Part of a small language model's weights.
Architecture: RMSNorm before each block, rotary positions, no biases in attention or MLP, untied embeddings, capped logits.
Each number is 200 + 30 x the weight over its row's rms, rounded and kept within 0 to 999. Layers, rows and columns count from 0. The size before them is the row's rms in percent of the matrix's.

# layer 5 MLP gate, 1728x640, rms 0.0581, rows 1655-1727, columns 560-639
095,203,196,216,214,182,119,170,242,193,196,244,161,219,173,169,205,239,174,114,166,265,218,186,216,197,207,192,178,217,137,204,204,212,244,246,189,248,246,211,177,193,177,185,216,193,218,198,167,214,164,172,262,193,235,256,177,185,184,213,155,233,220,166,199,155,233,231,240,222,178,224,199,167,281,217,203,175,240,199,223
102,171,203,219,228,158,190,203,210,231,215,116,176,162,190,194,158,166,204,199,187,209,154,196,210,168,200,202,209,249,212,235,193,194,216,181,212,190,231,199,196,212,252,179,209,159,241,228,132,195,174,168,172,206,145,155,204,170,157,187,193,193,213,168,200,213,158,186,212,208,232,157,221,163,242,239,223,156,176,203,196
102,187,213,189,205,227,246,239,233,229,201,185,179,178,203,224,181,197,182,191,151,173,248,177,165,177,188,159,243,256,183,152,242,242,213,266,196,260,229,167,160,218,177,207,206,222,215,199,153,186,194,241,212,198,216,200,189,178,236,185,204,160,201,193,180,219,213,177,159,210,210,183,194,214,197,232,207,180,256,199,244
098,170,151,203,181,205,219,219,170,196,174,157,229,169,170,168,198,225,205,204,182,178,224,233,204,203,182,233,147,222,220,242,196,203,170,201,286,206,265,213,184,171,211,167,200,216,198,191,155,215,189,175,199,207,223,225,179,184,158,179,205,209,213,180,183,228,196,198,213,201,215,289,208,204,227,156,222,150,149,223,213
098,219,198,253,187,276,238,220,197,236,167,184,225,175,222,121,173,171,166,199,219,152,177,232,193,239,187,259,252,233,172,202,186,204,248,188,214,193,198,222,185,239,195,189,203,246,166,252,187,182,213,239,141,215,166,172,226,173,222,191,181,218,202,197,216,232,200,163,201,204,159,221,198,222,207,168,209,211,232,241,212
101,209,219,182,167,129,206,207,224,234,210,200,176,184,251,185,187,184,191,167,195,184,178,202,192,164,228,194,252,190,170,207,202,202,192,184,199,162,208,203,223,229,174,231,225,232,218,204,146,223,214,191,235,152,213,200,224,222,218,151,177,196,216,205,242,211,169,182,140,178,124,264,182,172,200,228,196,152,169,182,155
101,204,193,185,198,187,252,197,216,256,193,239,220,223,183,234,161,193,271,142,229,211,276,197,222,220,177,223,145,160,206,210,277,207,220,227,180,204,194,159,234,248,167,175,192,234,194,194,218,210,194,218,127,186,167,165,191,211,206,203,232,164,182,153,208,217,238,190,211,218,188,192,195,184,247,208,209,215,169,259,179
098,159,162,176,226,273,189,188,193,210,219,182,172,198,270,178,207,179,182,220,175,166,181,179,204,206,193,224,129,151,276,225,193,253,213,191,183,215,190,161,154,192,187,194,186,244,176,253,197,211,211,243,232,168,240,197,198,171,148,170,204,162,195,209,175,231,191,181,200,212,205,239,224,179,186,242,200,196,166,255,192
099,231,177,198,260,249,156,192,197,200,208,214,216,150,228,216,197,218,179,190,197,195,198,237,234,213,208,220,165,186,210,169,152,150,236,195,133,192,198,205,210,208,234,230,194,249,166,239,178,230,262,218,181,174,246,225,204,181,233,228,247,131,238,198,204,224,238,233,233,239,192,205,197,180,206,278,205,246,214,134,263
105,152,213,193,171,190,205,199,224,228,234,210,222,200,211,210,167,197,170,233,142,178,279,213,158,249,190,245,143,141,157,153,172,206,220,216,237,164,166,225,172,200,164,170,199,224,163,184,123,127,222,244,211,209,217,195,178,186,196,181,193,168,205,186,190,185,197,247,223,200,185,242,210,181,194,241,243,235,155,193,167
105,208,216,192,247,229,206,210,240,244,215,139,170,213,150,208,209,167,174,241,196,198,188,187,206,191,213,278,197,201,196,202,246,232,196,202,158,238,181,178,216,225,232,187,217,172,169,277,182,199,167,186,225,227,203,187,143,195,197,212,222,249,219,159,194,200,221,199,232,178,175,170,174,218,235,213,209,212,223,150,202
100,176,171,191,160,194,185,163,199,206,254,187,228,216,172,197,200,216,231,210,153,208,168,228,234,176,157,196,196,209,227,187,222,205,214,208,179,137,224,212,206,194,161,163,215,236,193,193,197,170,221,204,125,237,237,196,219,215,211,218,232,165,205,182,205,220,175,190,174,177,156,192,190,172,239,198,172,239,206,247,186
102,249,218,199,218,156,183,194,156,190,145,198,191,284,147,136,207,173,201,179,140,214,223,204,192,188,186,213,233,215,187,225,191,210,207,207,212,229,202,118,241,200,200,212,163,209,147,239,209,201,232,238,178,209,223,206,197,176,183,172,178,177,146,207,193,192,186,200,184,168,193,205,142,172,163,247,207,202,204,229,201
101,198,206,169,225,189,176,189,129,192,198,222,172,199,203,150,214,210,233,175,209,184,176,157,181,257,176,212,149,214,172,206,179,187,204,255,201,174,223,191,191,217,185,255,226,156,179,194,204,230,239,189,182,197,188,226,216,257,202,229,168,156,253,176,199,190,200,180,237,189,173,165,219,219,255,190,247,170,132,205,209
095,236,194,225,258,240,261,221,177,200,261,218,220,213,192,176,247,229,217,207,180,151,180,188,259,173,232,220,221,174,191,199,238,211,182,181,172,185,218,217,188,152,247,260,211,244,163,235,207,166,255,203,219,154,235,179,181,201,231,198,200,188,197,261,182,173,187,210,156,134,236,148,204,135,229,195,197,218,228,220,164
101,192,196,195,232,192,196,195,163,225,160,199,168,131,179,162,229,165,188,217,227,203,182,193,172,245,226,200,222,152,213,183,203,162,236,215,239,191,257,193,160,188,203,201,205,145,176,171,220,193,250,195,260,222,177,173,158,255,146,229,187,189,159,168,180,228,211,171,213,249,202,136,249,201,195,222,197,219,193,241,239
103,176,215,214,190,273,190,213,222,215,277,213,169,217,172,199,266,232,222,163,178,191,224,201,218,172,206,192,203,205,215,210,133,160,235,154,205,246,200,191,213,226,183,208,222,255,231,206,195,135,221,195,224,238,215,226,175,203,151,195,194,208,179,194,248,193,216,185,254,177,261,207,219,235,240,185,206,190,157,158,167
100,165,188,215,228,195,209,166,209,227,171,224,195,203,209,185,194,258,183,165,201,177,242,173,179,173,261,187,184,240,198,216,211,199,166,205,182,193,223,180,192,183,158,194,179,205,202,196,182,182,209,199,183,156,168,181,209,171,185,166,198,228,193,228,268,144,194,186,233,197,181,240,175,189,174,212,234,246,214,259,213
102,140,209,229,215,201,202,184,174,153,159,219,169,168,171,155,184,189,215,176,191,222,177,213,230,193,166,149,243,168,192,114,200,174,230,185,228,237,172,207,216,222,227,191,225,201,185,170,201,200,125,194,167,209,260,172,198,227,213,212,220,222,239,189,206,134,217,233,181,121,214,236,239,175,164,166,244,172,197,213,186
096,185,198,179,217,150,189,214,242,153,232,239,176,216,283,215,204,131,204,235,163,198,231,175,166,188,222,216,200,164,189,186,187,231,248,204,221,178,163,236,224,177,266,200,241,164,225,212,145,179,231,174,179,184,208,193,203,192,203,195,179,191,173,251,256,172,222,214,185,249,239,181,197,194,246,233,186,215,220,198,165
096,233,173,216,196,184,207,167,174,275,197,197,222,221,179,192,176,205,167,225,170,208,202,254,191,253,201,197,206,215,186,236,180,175,143,182,185,252,240,188,192,209,117,161,274,203,243,168,206,191,191,172,192,222,257,247,182,196,206,155,162,188,194,188,251,187,234,217,195,185,224,236,153,229,194,158,206,256,199,190,167
104,202,196,151,170,179,258,166,177,158,197,222,239,248,183,166,145,262,222,217,219,201,182,234,186,199,162,163,212,201,152,167,210,216,250,179,168,209,263,218,189,232,196,199,203,232,148,224,212,207,199,216,163,223,192,172,112,122,214,160,179,153,203,121,212,193,204,145,213,196,168,186,253,217,222,223,211,187,166,174,193
113,210,186,170,164,233,202,291,216,211,212,171,203,171,167,196,201,232,155,185,194,169,199,190,177,204,255,165,171,264,132,171,134,217,286,194,204,226,213,223,194,238,230,211,198,152,225,216,147,218,170,233,192,162,222,188,197,201,232,209,173,214,163,223,199,188,233,192,203,162,187,194,164,176,234,216,165,193,199,246,201
099,192,229,196,201,187,136,196,192,192,200,234,206,197,215,198,208,226,197,203,231,179,214,209,155,174,220,151,199,199,205,194,206,195,171,207,239,223,201,180,182,205,204,162,191,168,205,207,197,169,206,188,225,163,215,169,220,202,190,181,213,239,182,189,207,189,159,211,200,142,201,217,225,213,173,164,237,184,232,224,138
097,182,222,219,212,199,166,182,204,238,146,220,208,203,252,213,212,205,207,223,188,243,211,247,159,205,157,201,165,224,199,158,172,224,132,189,207,197,184,186,165,162,200,186,189,228,172,237,159,194,148,195,259,200,227,224,175,219,243,181,147,247,155,215,186,210,176,235,182,236,215,191,154,193,182,204,242,191,263,210,184
098,206,145,188,196,137,252,155,248,198,216,260,241,217,184,159,195,138,185,214,220,185,231,227,199,112,198,222,170,174,241,239,239,218,233,189,184,215,193,186,191,106,177,154,154,175,144,173,247,216,228,174,171,226,173,139,163,198,152,210,154,199,230,185,246,172,204,163,240,209,224,207,249,188,173,201,115,180,205,170,190
096,193,277,181,266,200,202,212,191,279,235,204,114,205,232,185,243,179,263,256,189,210,271,193,251,187,261,185,234,179,162,162,188,194,223,181,216,198,176,174,208,199,200,202,197,207,220,218,179,203,177,179,188,213,184,212,238,201,177,174,233,187,273,230,173,231,168,214,173,198,176,193,155,225,150,170,217,192,232,158,185
104,201,202,225,198,203,187,222,169,200,196,181,166,204,250,235,245,197,196,160,192,234,210,215,205,246,243,204,204,247,190,207,148,240,206,184,205,247,166,197,209,210,152,220,228,210,229,174,186,170,224,177,227,177,207,146,212,216,241,155,215,205,219,207,221,194,237,202,153,191,247,254,136,174,236,213,147,215,206,196,195
107,168,169,242,228,220,222,162,204,213,186,159,204,180,155,220,231,186,237,263,201,180,228,193,234,192,214,134,218,216,220,205,182,145,237,233,189,136,219,197,218,183,179,201,183,110,183,175,208,241,243,194,174,159,172,185,185,151,180,206,202,173,191,185,177,258,191,256,253,203,208,166,246,189,241,161,196,169,175,202,197
101,241,220,206,172,243,246,192,212,179,188,228,194,134,194,205,150,176,175,197,202,179,162,234,186,167,158,160,226,196,162,193,248,176,228,192,210,191,170,174,204,232,228,217,159,151,178,158,245,211,216,172,212,134,224,223,156,207,209,181,201,193,188,186,212,183,162,196,204,171,178,132,238,205,228,172,231,223,208,214,213
103,201,212,211,223,210,163,210,215,190,184,229,181,199,169,234,186,199,216,210,173,176,224,201,205,218,204,178,223,200,254,211,231,181,196,221,182,237,185,211,189,214,215,182,219,204,149,213,195,205,199,241,154,157,194,159,168,255,191,219,151,196,227,148,194,206,158,203,168,208,197,210,193,150,200,284,224,234,209,224,218
098,161,167,199,186,201,182,180,233,185,215,190,221,229,164,144,217,214,167,239,206,192,202,168,196,193,132,230,170,125,158,200,204,246,252,204,139,173,212,214,198,173,204,196,169,224,193,243,187,173,216,196,225,180,173,179,126,200,242,183,212,208,213,223,239,233,210,244,139,179,223,156,202,227,181,204,254,222,189,230,220
098,238,189,175,184,237,209,177,208,177,148,180,156,177,224,220,181,228,246,192,206,145,193,185,196,240,184,204,196,215,217,180,185,167,207,215,206,217,193,221,255,205,211,215,194,209,184,159,205,168,173,194,196,198,233,209,187,200,193,194,180,233,196,161,201,156,138,191,183,213,245,240,191,177,199,230,207,191,180,220,191
109,169,239,241,232,206,238,194,198,215,232,218,243,176,220,214,201,223,204,197,233,187,204,147,180,196,263,162,168,161,207,228,193,212,166,147,237,152,187,158,205,181,186,195,182,211,197,175,230,141,194,207,191,136,195,233,191,174,176,148,199,183,203,223,241,174,181,224,195,172,227,139,169,167,268,187,198,163,201,144,277
108,177,215,245,204,211,201,169,261,254,172,206,152,176,189,193,208,188,204,235,155,142,161,207,224,232,243,212,234,204,207,195,223,210,200,221,215,247,158,192,187,226,172,261,204,227,177,220,201,148,238,289,228,211,204,183,193,211,180,241,231,202,253,198,189,202,241,191,223,236,193,196,201,191,212,168,224,171,167,192,154
103,208,188,209,174,148,223,160,245,222,248,206,255,161,163,157,197,213,124,214,233,120,185,162,181,186,202,188,206,178,185,159,152,201,247,274,160,155,270,211,223,160,207,225,132,181,190,228,204,169,230,231,171,193,168,240,173,224,191,220,244,173,232,219,229,214,189,190,221,199,208,182,216,188,208,157,182,162,274,199,194
096,191,215,175,189,152,211,150,192,207,180,210,200,259,179,201,204,235,141,244,247,150,199,199,174,186,253,163,196,207,188,162,210,161,211,219,214,183,177,228,181,199,158,210,215,221,197,191,165,183,174,201,166,227,178,228,142,253,188,166,221,164,207,188,178,230,206,177,234,178,169,198,245,154,168,205,198,189,198,153,207
106,213,161,245,218,194,194,202,194,197,232,192,198,205,183,186,171,204,152,222,207,170,200,196,229,231,202,219,216,183,197,194,239,216,217,176,173,204,163,189,138,243,147,159,184,222,156,188,181,246,234,156,206,218,193,220,225,171,172,258,192,159,229,222,197,223,183,225,191,130,216,160,225,238,170,218,200,192,180,237,177
100,214,206,239,239,200,163,155,210,215,211,207,198,191,168,161,185,253,202,240,243,226,157,211,230,91,219,197,209,163,193,183,188,277,201,255,263,165,209,210,181,188,219,226,188,207,212,286,192,163,172,151,195,265,197,217,190,199,184,170,202,219,223,230,124,183,212,224,217,224,241,239,180,220,172,227,168,209,186,219,224
099,228,185,130,184,188,191,159,183,236,189,158,185,223,181,187,159,242,179,208,193,133,229,176,200,220,233,217,206,159,204,271,196,210,262,208,246,172,175,267,229,179,240,202,188,159,222,171,247,156,171,240,215,220,189,248,208,202,178,231,202,190,208,192,115,193,232,164,154,216,227,197,214,183,170,188,257,212,178,206,215
096,183,219,209,174,205,228,218,202,252,226,198,206,194,132,144,199,201,230,149,216,178,252,230,169,238,190,172,193,216,205,192,176,169,210,180,207,125,178,245,227,163,200,246,224,237,185,171,207,201,186,219,223,220,192,205,207,175,187,257,182,224,257,156,218,243,239,253,186,197,190,214,176,189,201,228,169,201,186,213,247
100,214,188,211,196,216,192,188,232,241,194,187,186,222,216,198,196,162,175,156,210,199,210,149,207,164,199,221,219,187,178,181,182,240,177,211,209,227,227,173,183,213,201,251,199,152,206,241,211,215,213,173,258,201,190,174,186,194,217,212,210,212,218,165,193,204,213,155,218,189,243,227,150,178,171,214,202,192,250,198,237
099,307,184,183,178,170,167,168,227,141,208,204,261,200,207,149,241,219,181,201,184,154,248,142,214,129,215,220,184,210,208,247,215,166,200,158,170,171,195,203,186,210,229,196,187,219,212,209,236,231,173,174,213,176,189,185,224,195,214,232,205,199,219,169,198,216,170,185,231,231,184,245,191,198,213,222,182,161,169,178,187
101,160,166,247,244,190,279,217,223,200,201,206,236,191,179,168,172,234,232,209,216,195,243,196,215,215,190,200,194,234,206,221,180,183,179,147,215,174,119,192,220,175,196,134,260,179,220,194,165,207,121,252,207,193,214,212,166,200,221,214,176,231,209,147,191,201,179,180,185,167,203,185,185,161,191,153,151,190,161,180,175
097,257,163,177,239,227,219,220,251,203,216,222,245,222,237,255,208,141,148,181,244,219,194,214,192,175,213,215,165,189,193,236,195,219,266,201,243,158,243,236,188,227,164,257,222,174,196,189,184,185,166,219,213,182,212,188,227,231,193,144,222,220,211,242,194,226,228,184,206,179,221,242,199,171,207,231,240,214,167,220,239
102,235,211,191,191,132,166,181,264,245,225,224,198,220,181,173,211,257,223,243,156,161,194,208,248,184,208,211,212,214,170,182,183,196,197,186,155,183,172,218,179,170,190,240,212,178,153,227,199,183,194,172,157,183,191,183,202,223,131,234,207,182,215,199,197,243,217,190,205,236,204,200,213,201,220,207,241,225,206,180,203
099,125,224,212,163,219,172,223,232,220,216,156,174,176,204,150,250,198,240,173,177,200,186,160,187,186,198,172,201,224,231,165,150,204,198,170,198,185,165,197,207,209,150,227,214,217,203,215,181,224,195,196,217,184,111,273,230,206,209,241,211,172,218,196,173,164,213,198,221,187,210,196,193,225,215,222,248,149,230,191,190
096,198,213,191,167,181,185,190,181,221,219,212,224,194,151,222,251,178,145,189,206,155,261,227,189,215,148,222,195,221,171,239,197,194,223,205,160,193,188,263,195,193,172,220,169,195,185,165,243,184,205,251,212,169,252,160,196,185,207,197,180,159,212,186,263,228,184,181,205,201,202,217,180,174,151,170,232,203,208,229,205
099,174,239,212,227,214,208,197,134,200,213,232,183,203,217,186,176,224,218,237,252,195,231,228,207,226,148,184,215,164,232,270,192,186,161,173,235,156,205,175,172,196,169,198,276,181,209,165,179,187,206,182,185,227,174,132,226,184,161,186,215,236,199,218,204,173,124,199,204,213,188,200,164,206,195,197,233,195,233,243,240
100,260,156,199,184,193,190,236,192,198,136,226,242,214,272,184,201,258,215,224,241,217,205,211,223,242,200,176,195,199,163,199,204,254,241,274,233,237,219,162,180,183,197,234,187,162,228,198,258,202,176,217,147,163,200,151,219,183,198,209,207,173,189,212,161,159,207,211,200,202,202,190,200,197,261,224,184,189,212,172,191
126,156,149,212,212,222,251,201,166,193,195,233,195,213,185,164,166,255,180,195,193,220,201,213,218,152,178,186,247,229,243,195,202,209,187,149,221,253,263,193,223,183,149,212,196,188,168,239,213,191,161,180,235,198,210,221,156,191,196,231,194,220,226,215,233,150,209,151,253,233,212,216,210,142,228,215,200,265,194,231,153
102,273,220,128,245,184,218,166,181,170,219,147,199,187,178,174,207,114,227,238,157,190,183,306,244,195,248,187,215,189,210,179,199,174,135,202,180,230,176,201,176,181,215,186,202,189,199,221,126,154,241,222,170,150,167,197,223,222,230,235,150,171,163,220,192,193,153,205,176,228,145,186,211,258,185,222,284,238,210,195,189
098,186,151,142,188,215,226,251,283,216,193,202,192,150,188,203,196,221,234,179,205,184,177,220,208,222,204,245,167,244,215,233,183,186,220,180,180,173,184,270,181,240,220,189,150,215,174,230,176,188,188,221,235,179,210,181,220,184,210,249,222,245,248,180,211,187,204,225,200,215,216,135,201,204,242,236,174,204,216,191,144
100,216,207,161,158,208,174,180,164,216,206,220,178,241,125,226,168,130,219,177,261,191,190,222,227,211,178,252,210,186,177,187,226,138,231,174,237,199,209,209,238,188,170,181,244,211,206,224,173,246,195,177,212,245,184,194,215,189,167,193,147,195,240,215,210,229,198,208,229,220,239,194,169,198,247,231,148,218,182,170,221
104,216,214,170,200,207,182,255,226,231,232,194,217,224,252,217,220,228,139,201,195,170,159,235,206,247,201,207,212,224,155,187,198,187,259,230,200,203,230,226,175,199,241,198,214,144,234,226,223,244,162,148,213,187,245,211,188,198,177,231,223,201,172,179,211,187,223,245,197,159,215,177,170,177,192,213,131,211,239,189,231
099,223,209,225,185,198,189,198,214,211,207,212,247,180,213,148,236,182,152,267,236,220,177,192,197,167,202,186,172,181,180,261,164,172,191,194,228,206,233,252,165,209,225,216,212,199,208,202,192,205,151,222,171,160,211,131,246,230,168,116,208,199,198,315,183,214,187,159,162,164,166,231,192,201,241,200,213,231,164,180,253
097,166,242,205,224,219,218,186,176,220,167,204,176,184,207,236,215,201,205,234,205,218,165,238,179,159,252,173,184,140,186,188,195,213,209,150,227,219,198,236,170,218,166,210,247,218,215,147,160,189,216,212,242,268,202,214,198,215,198,214,238,233,182,222,229,169,176,210,198,134,204,188,244,236,200,234,182,185,144,199,207
103,150,184,170,181,209,220,183,242,173,157,240,192,198,231,121,228,200,209,240,238,141,169,202,166,212,180,131,221,117,162,218,160,211,228,246,204,170,225,178,222,193,189,199,185,221,205,216,199,193,229,164,207,212,201,224,164,226,213,215,216,203,249,181,221,107,203,194,190,247,221,208,234,214,186,245,175,170,184,206,195
095,208,190,177,227,207,210,233,201,178,198,209,174,199,182,160,211,181,205,217,186,237,213,189,218,196,219,199,254,201,195,205,201,231,179,187,173,240,180,253,190,202,256,176,193,252,175,206,221,254,243,164,183,189,195,197,195,197,216,187,180,211,191,210,233,203,186,186,178,219,213,150,218,223,229,163,225,226,188,220,232
101,205,234,211,160,198,248,240,231,222,212,216,193,243,206,165,188,206,160,222,176,201,212,216,168,205,176,176,262,150,194,159,204,193,179,191,280,198,191,213,222,220,201,222,226,202,136,218,193,159,178,245,189,159,173,157,196,154,232,219,240,155,197,188,206,164,198,205,218,162,224,210,209,182,182,220,186,182,200,210,184
097,201,179,241,217,185,227,222,196,232,165,180,177,218,185,170,182,156,225,198,145,204,275,158,219,206,214,228,195,188,159,220,188,241,236,200,182,194,223,262,152,214,243,208,178,168,194,217,134,168,209,200,203,177,204,238,161,200,228,225,185,155,191,194,191,230,178,218,205,229,246,218,174,193,188,175,209,199,178,225,183
099,246,184,171,171,182,229,198,162,233,212,264,236,220,227,117,209,225,228,185,234,143,206,180,166,200,228,179,174,234,207,202,220,233,235,208,172,199,211,180,175,201,216,186,259,225,161,137,227,208,187,177,164,183,178,206,208,193,169,212,157,192,235,267,232,201,239,232,172,175,200,209,203,239,209,188,243,210,159,190,206
097,176,161,187,165,204,254,238,254,161,167,214,181,205,224,239,174,174,196,187,183,189,204,178,209,204,251,157,266,192,156,193,228,214,241,195,217,184,176,236,218,222,124,197,138,215,174,242,202,210,192,221,209,242,230,175,230,209,214,148,205,215,173,219,189,152,155,163,252,231,167,274,196,205,186,203,247,210,189,231,174
103,216,225,190,217,123,192,231,216,208,243,178,180,179,180,235,224,228,216,192,251,193,219,210,212,207,266,243,172,224,201,203,212,251,197,171,184,189,231,147,263,179,207,192,251,219,179,143,171,218,295,218,212,170,185,216,252,179,195,159,240,200,274,238,161,234,158,202,223,156,209,197,140,202,162,237,175,175,247,233,229
092,190,185,234,222,203,192,201,204,207,183,213,176,175,217,193,211,183,219,222,186,225,189,193,140,177,201,193,233,234,164,185,229,184,191,191,179,183,208,205,235,212,160,214,186,219,241,247,168,148,139,219,215,209,168,227,167,229,154,148,205,232,202,202,205,225,142,205,152,163,198,197,208,186,187,207,229,241,188,219,176
099,196,170,201,167,222,206,193,225,162,166,202,173,233,201,209,184,230,179,195,188,196,211,229,180,207,184,200,153,206,214,211,164,185,230,218,228,227,212,213,178,270,206,189,261,209,177,199,195,192,212,178,195,216,211,177,202,183,238,188,164,179,184,236,206,170,201,214,163,261,195,210,178,183,231,206,144,167,262,161,151
103,224,216,250,173,203,158,165,195,162,228,202,165,224,186,184,147,225,168,213,202,178,173,172,202,185,225,195,254,197,189,255,239,247,244,184,225,226,162,186,177,250,188,211,253,178,267,266,235,230,178,168,208,194,148,240,163,208,158,204,208,209,250,200,206,144,229,213,172,222,178,185,224,185,175,174,206,212,227,197,223
112,207,232,205,210,222,178,219,224,259,206,167,220,213,209,187,166,213,145,222,226,221,169,236,185,170,186,189,213,206,198,222,186,199,281,158,193,185,175,219,219,205,262,225,232,197,188,190,148,195,224,199,222,210,246,177,173,184,203,157,200,175,257,161,223,220,164,221,233,187,217,200,232,207,212,225,151,211,196,174,162
100,265,228,213,211,201,242,170,157,192,192,212,161,279,209,210,146,223,172,236,202,198,211,205,181,245,204,210,138,182,181,135,246,198,221,200,172,240,194,152,232,193,262,248,212,131,200,172,198,226,223,182,162,225,209,217,201,203,236,225,208,186,232,217,238,183,251,168,153,218,230,173,206,196,243,207,261,204,143,213,173
098,232,161,190,231,211,175,164,215,233,170,109,225,219,136,239,173,217,211,220,247,199,190,198,204,195,202,191,232,175,162,171,231,190,189,208,170,233,194,178,224,222,176,179,230,205,250,206,184,197,163,244,206,144,227,207,180,219,208,160,193,165,145,190,187,236,129,237,149,213,223,246,185,144,164,195,218,197,207,163,188
102,240,246,190,159,186,158,181,190,212,197,247,210,214,143,239,190,203,223,186,247,154,217,170,195,127,260,238,190,207,212,193,158,202,204,173,183,161,227,209,161,255,184,224,184,193,151,216,234,188,213,248,227,205,165,208,235,194,214,255,210,159,181,208,201,157,163,156,220,234,199,233,194,156,253,165,175,252,184,243,146
099,194,155,214,155,185,221,217,206,180,172,181,205,166,168,213,170,255,183,241,195,214,192,205,170,180,212,229,220,209,136,227,178,239,187,181,197,214,225,189,216,199,163,190,210,182,139,191,179,241,241,227,210,180,169,231,160,146,253,169,258,154,172,208,192,177,163,183,181,140,211,184,168,197,198,171,202,225,199,179,169
098,230,212,237,176,229,224,158,183,190,227,169,180,225,197,201,189,176,166,284,154,189,198,256,201,114,202,223,170,189,218,222,214,189,223,248,190,176,166,171,228,152,166,213,214,125,173,154,216,174,247,218,221,200,174,219,201,247,208,226,228,128,233,234,250,203,213,195,229,195,207,168,178,190,145,211,263,179,205,149,219